config = dict(
    n_layer=15,
    d_model=64,
    n_head=2,
    n_kv_head=2,
    head_dim=32,
    d_mlp=256,
    vocab_size=1213,
    activation='gelu',
    norm='rmsnorm',
    norm_place='pre',
    norm_eps=1e-06,
    positions='rope',
    rope_base=10000.0,
    rope_fraction=1.0,
    qk_norm=True,
    attn_scale=0.222,
    bias='none',
    tie_embeddings=False,
    parallel_block=False,
    extras=['local attention windows', 'value embeddings', 'hashed n-gram embeddings', 'learned residual scales', 'skips across layers', 'capped logits'],
    init='uniform',
    init_std_qkv=0.0736,
    init_std_o=0.0,
    init_std_up=0.0736,
    init_std_down=0.0,
    optimizer='adamw',
    lr=0.0046,
    beta1=0.9,
    beta2=0.99,
    weight_decay=0.04,
    lr_head=0.007,
    warmup_steps=239,
    schedule='wsd',
    decay_fraction=0.313,
    decay_shape='sqrt',
    final_lr_fraction=0.0,
    batch_tokens=16384,
    seq_len=256,
    doc_mask=True,
    train_tokens=119600000,
    steps=7300,
    dataset='wikipedia_en',
)
Each number is 500 + 40 x the weight over its row's rms, rounded and kept within 0 to 999. Layers, rows and columns count from 0. Numbers have three digits each. The size before them is the row's rms in percent of the matrix's.

# layer 12 MLP down (transposed), 256x64, rms 0.28, rows 211-255, columns 0-63
103:452560516569444448502427513474423485414446512508495427488491495484510548468522479466388504509493483500451470520517505523543477520479519487458516516480616545497509429474528544469517509520461514
115:565525473558488571469486515520511490543527476445498436467468554514469487422501492513522504531439434540532458515487513517377517507479444599527560452513538462496460503500512540534453484494547473
102:456489485514440564501501538524511461518457447473550466548553520485557530564473516464509486465539483508481496524524520471535445517512586431501441469500593432580571479503528482490442488441545502
099:524531531474479544561423443495452499484451520445567494472493507543494467500514458556428498516544555515463509494560491464557432479436494539514494538528580499414435469487493443476492552506552509
121:510523499501510498544506438467497496533451472448500451491473534519529497505424482547442511448513534439473472563431456443551464591477540538472465525464478533440490471538510407486490399487520484
113:516507487419479524480539470562502462504477503482506498607514553531498466414376530433478467545464514461442492537484476552515512498498475490574504489478501436499530459502542438565495523539505512
093:464474492506492605445466530520499488490446572451499523494442505410472458552453529510517557431550576531449515538490531489457465504467539512529493577542491492532519496506479473552500457543524575
093:503458522501463500499493461507525546510463500462481508484504532537502524511430538448493606504492503464468507488451421480513516488564451449502584604445465480530587537437549518566515491460524478
102:547514511492454570530499478492515538526426489443549465475468445459531483441548527533499542413498459499456527546525497514484514537459572538510565428499522493538508491463545631523487506493536486
094:503523493466451489575443531562567437400523499552442461491418519487553484526597565542451502513534487471526534493512475488535504510556518421503524533506482472511481513494483501517540526469573512
119:494478523564478528479460426485515592479411529502489475516567540469557462472572493460490489526490535518539523453547510486513538476473520575403464522488462525498533553526533445479459448524455454
099:491555504564502509515486509525504546520595526534460481465443458500561419499525522549535562519526473392550453509564552446508469479511405479536442465490495537486491522558489473474494526478486499
115:480425517508611540461524501539487501499586464473501468506539452497475481533543567530510550518478542503498497461466527473554571446440516448556523514516510524507525567497473501446506409496554445
107:485539537530551504468423428493529537481464512496555459512512492488497479460512473561514540506487456468553440526455525503460461474439419501448440498537447609527457533518562523551450457478530505
083:489548509537524543563501406461563489504461489544472585477471404510552538533563395482521465548512526509495525498500532525503466478552541498489447468512511471506491476497495572471458528512470420
093:482524481569433513469504440540485561537582501528411502496503444425551488495517500506434532545534461477514508481576558541542510531540474477571520475519492473489512511531518520553444575485455546
118:421519539508497488532454550499536493412467472420560475538487517455469511456426479516447509542488528541497446527434478500573450461564509491475463546503543461484529561538505519549525463444537538
099:530488452502521467509405522505508487470552506527425534547481506503525477535549504455507539528508483523547521467563544517529508625553514527485491496521528456415592543470429518470563519524491478
072:490506503453432528511497464533571540513639481439500498494426443480510440510546502498410507513400512533432497518513475475507486542468491523523508476499497492510518443491509504456513516518586454
101:485440485484444420506550534543597454605488469544506564516543488527441523559480566490498461491482515514465484493493501507545531461491483482484495517449451481536467402541466524518482510503419502
112:521500505587554527515534482469520617482559509449557419494513480483500507500502504485459508544494512472509437519514506496555460458517527485476500525469432517613420540503499441569490447502518517
120:449517507487482495537486526456508495539526441430477501499551506614401473537431572461471517472440518572524445492454544524479496471526505527488517561494453539506547504492456469497506591494520477
106:518407517546475424523485484514549530489393454527530474478437490490484484503482492499484551573549452471462527553577452489475465573515516432575532485479482502517531514467548446488485482534465526
087:456445492500455455485498512458545536410491491532518437412433501543546532536472491568471586446506475524553550481430467473438550493531454535531541513484490463545487551514455488516532475513483476
089:519474570533468561559365488496517575500479458445471492520509488405554481442539483459510478515475508514436493543454467524561468525494472474469510523444456470510530494496501531487431521545519536
089:553487525463524517446550461460518429490591489491540520531525392534549500473631529472544480462443539491449489486510476541497447523524525500474537461452562516518542488472452508481489512512491466
079:529441460449517481598483565536528516510565538491416499538492542502511538512629543542526472459447430549493491477512470486514471464483458500490478508516505527486541528462510509476413470491560471
101:508480466516505434523485478491526510524584480425492497518515563538482487418517447460456429453528504492538440548525443443473540484534511481496441580535471522607565549481524481469490526500504514
094:552503493499416559546534431494503585557572490529520518502520549528540457525487535517520488535494489496586554456482559455512538456499461511468450461559465508532468519548497509578456420488504491
071:486539488520552460530551476496526559526563482504486493459468480477565534395571519564453487502435510482452534501560469526507466464447523559499485518523534496494521513416549528416537511488517426
108:415537461562557511497509553441537498509573550484524521529533507465549520501544528560479513508483464423449499399481522515476515483576559539521487544509480481547514430541508440512472497504438477
089:537527534479515497511443424496513510454439465513510450421575537508495520537548494461527578484493494548498497474443540437459548530460563514582487540549552510523557509517520409481519502451470511
085:493485543563477513527512495431421514479507471585464514488509480533517427482426481510514463502473452600510530495623482433455457486464491475485509476493487529526591481496501499518511542531470445
088:557481520531484467557506498504477481530520510475499440492511533512515449453711551480428472520507447456476501574515490557502545495487527503531524479476511512504512476463514518454506485480492486
102:477463510504427514419500491492490526572446485490543509476525565469454504481579568516487507501566483538504489498471509518479508461485432540497448511480446524571573472560550525532456502476515612
099:444518504557471470498504518465529426503518495530523503493454529495475489519506549502521497457548500540412453514442478444499521468537453470469469563492540507560549538456427441574461555610484511
123:502530549515546448540526527487540520527522520567496544452517392468462516455500408485487452499549489565514476459472523560434579529485523500502526505433557544507458501464496491500487591515538524
096:528488526526506436501556474528509486559544521465511442457476526503511528444450471505461465528422494510495484503467501503448500541537423525480508508432460525472554487363509504406548569521519505
087:556444497443521439451512447550558470504583562471549491467471612506467514526530506507501499524457501479556570531564452518489459507515439498486497556460544516523500526453480509559512481522563468
081:471563460504506570515446551476555509528498499522564479457491505469505534477645542424491474544452489486489439524520520555515460491494546489520566556471493441563479490485506486514545431484477503
097:466482459506457503504447523461488522427562492501526574476470520499542513516452520528545466486491491548545513549412556393515511430471549525542478502449470553568530542543491518479512442523434489
105:498481485471457483498512459512509538453458474560514514549481494507465480439446473444562518479463534472510468479578484512565445498469476428459509503451543442455454547548526479567444555442441428
108:532515473479423482582438468550481466546517500496482554510496449510491443476582552468508451516460458497518488549519542476493524478509490492516517435450520469561453480486489555433452522447501383
081:446409484533518462536518478570489490501513547499496444488488510488461545518576534520470527460518568485420487507517455503520495517471479437463558516485474516506517476460510444498472599590402488
108:453493555435429557533509484500573547539436502507444530499567546525538460517476518519491533430530453554503468520513496563499463432489602468523493484514552491520479458524451541515473521542446543
# layer 12 MLP up, 256x64, rms 0.279, rows 212-255, columns 0-63
116:537500467551498561397478611486482527554496480509502477459580570474478509486473491476546465498511456466517518517480529497450541460573491582506475484532489488421468478523561541569505487503533476
100:545565514404550487402534508484507458504481556562534528513453478477484497587468510516546484485540586530512516499507515523494525547480569540486430523497539509481516514560497450572485522502535569
102:496495460499464368553528506508508497502526461481573494493475501474503574517503507539547477390484472520501503438456483509484549469479469513472444526473610528511422504508529513483500453445502556
109:510524456505486496433488524467538510443439455506449541471517499412404589467503456488544511398472547496523549505426529512474541485485533524432466479473538516505521506514546581488512501523517530
105:537553520499508483519502479548529504464485503530502511457539436536491451538448474539544508481487493418477451515480563489579466452562444485564483445534530491513507454581454532457552447475531595
088:469564482473451443414538522492490489488516469547447474519517572561452600471476508528553561480487480474575534504506547550458482480467415553460478446518444473459476492512482532482516454470486512
091:498452485509494494493568512437505456484504473565559555513501494553495482553462480488484507482498458359502514507474472464528472465514474483414472443513528542539555483520490541548604542482447523
099:457457527538453456422578551512467489482497476491565526478525493446538487520428450557546487522467517496453544520505503466453516441456454540484531462517524538505508550526579542496518565503605508
102:497555539526546438481530507490438439475510481505515469389476507490490537498515514553505480449512491573553499479479497484487517484547423552464537473528495546520508521609519539571547450497498586
114:431574441466486446503553541521426517525511494507525499447502551474477513492479526547526527472509536492550495500461521457437582470461527503491556530508546549450434468518588475499578495446532555
103:504488478475448509433518487459488514541481495472437477466541526451489589477463513559502430489483522451532488496375500497504563484508484583441480547535467528500503456490537531513578477543444553
111:484522479516508557481515511561499537531499474467551579509494499435505568530500465519522511462513563479566495461423563473541426510538505466446439482503444508534438483516547546541491551457598499
106:572486514502569484520544481528464495531485466502553553497540549464493538524425479560484518463517535456522492401443495547509443518450431463475532459442533522506491476461588482521540424483495542
088:457501460521403441458487529513491547479468452493495526524472534528411523560468471549531525427554523549546479439436479495434484425461543485431444500541530529490525476554484495507483508468515538
100:546530539553466487456481523478506473501496494562514505558512563420556558497482448490507513468499567390495521527451538494448452468421489443505438504467541436447491520554544495537523530472498533
101:606568531464525465523515463468475440533494509520485546505511450440467535488447463512594460552467474473562488503484505547534480484504411475503535474508503486459423493548499465479489463453586525
102:536526404479543504412531514485569528511508478460539480539442561440486536533510451496507498480508521498524557434502552550495455543539457527519475431503571501448460505536480524417505505517568467
075:584471463419553508428472494441445440565583514539496528439492523497493485495480472519551477517506504467511585454487522448491515543566455481480476445500437582467472488517468527482463501526516496
109:519484439512449421484528521543562517576492421550523574526567536467496570525497459492520479463544479476536520498505554485500550483571474475495533545493429484474407453468495519493532495513437516
110:474542471486472508478535537479459469454481543491449590476541584466475525492509493567540489480534517544548524473460547520474568438560428498443509483532493552542446522516603483510553469479534495
114:532447471484497523477497517557570499512482417493542502548589566507503476606462487470540515455539541546505519467481513471518494438483450500489482504512531468486525464453483514561499462480598590
095:526499509497481502466621500504535485482506445643536487447477492508453481492445440479533556477533488483556496527484543514504462509526486436497546468485493513438521480514559446458526470463429542
094:496538491488470429535539476455522384602499549507535514487491482573484565489481487518461512445555449486558487492528583494470538558560435543491485541469529502483534494522474558544516480507521491
091:519510487529434531519532513488381452481580491541543459517478566485524484513465418454546476500499505532473562440510535542513526535449540444496472475494529495464463467539460506564556480492446569
095:516523480444448544439522487489477376507499526525542504488562474509438524525501551503559488450545483505462499519491562521538506540501526425429492441513460523422482508519528567515531453501585494
091:517514495556483460440512531478544421464551523492477474504551550509467521608506492508527467506492527505505485464493479497501535570526379448489506478492490515452499419609538520443473506449493507
101:457472487545543471486559454481481448474544502480516489469639543484549566505461502499530517456616451518540431501524525517477517515480467504457440517552525510483521501511534515482490507460562568
094:504500422455504481504511527492482510517442530478506579458543519506512550451508473511560420471492552496529635472448582455498571475552514503519449499507474472529562460550462491480478488503492546
080:361534467438610513441507451489466439482546492549530530499566508556484508516504499586513468494498488514491529504478541522499496461566489474495477490505475468459429483515539544502515574506478517
091:469517474448493433496607430502490415556557431525517517501498516459515473521446496525524489501449442385508511497512542489477493488476502545525486434538516499567515462555521518438523488488529552
088:488447502514479466487482461488501498463469526494531548533559553427566514540476419511571488469489536487499523547442525456455540490529486561481432464577429468518551466531485474445487524432567536
088:571526487460462478504495482449492500491446520559497458542500496422505556520439466513531491460520490536530509528528524501514412469566527589441462514490562465494551396442515492559548466505475518
096:481525487531548511490505485500479495533503532575537482513519478491467469517553501643589482530560536522530530387477550508514465531584448499452475477542513479479515454510518447514477508462479548
093:455492465446469490478549587483462484459504466498494561452502481462566444528450511461517462522536509478485492500533504471464552483535510491569530463476588546528422473547579484484603535477517471
096:447471425446474484509532506464559464555518432453531494498449511428587472519448452476547506520507561403524476461508493501480531483469484518482505445519578540500529493498515525543508486411548540
110:469502564507514543523594517555561476533464483572527529490592476444523495499436408533489517502541498485510568519457484497494541437542480541534520522461503521484442519511485529505500453409551533
098:561501473452464522465533530466581461517525539544533593521494507421472595515466439437537442549508557503508512518415496408462529478532519474474520539493533547511463488475503523496496467497496520
095:576510575485463498542473453568449493416495530528531526398513490470431532574505469465573472506493509508469572521482547482496473479449491568496448444513498509501479502565515495531451473508518546
087:496464535535509404452503417491492474453461492493424472534546477527508494499512499529529462454515485515585605528462513478517477489574471534466491469525463564415497443505475535525457551524511544
096:565517488514509520506572483469499479513493479511514502509495542474449458519458522547543500508491592438537451431526495484443521498495444479541533483486597568442534490574557463490579462436517547
104:546481526486515514415613479503546414521464422535517450540498498501440540487462496460569505426476513499504524458526566496503484495512460451390529489558485478447472492541492505496500529487491489
108:536504498497529513475489474492493527548488494485475524416560514488560476515463448459610509490476624536516511487461529438415538448483529486531447494532546586508477493525526544534489471459482541
089:540577485502477462525516506485455431543494447526518525489601527485452500509524495510526531496515419502496492404442516552493564416505478480540523492538521525425478472582491555473453495522505558
108:499495487485399495503547503434472548556471529582542518499520575528483520516456490542509492444590475496506493529530496478481457459491497545468578451446488521449461422554547506544491444520451506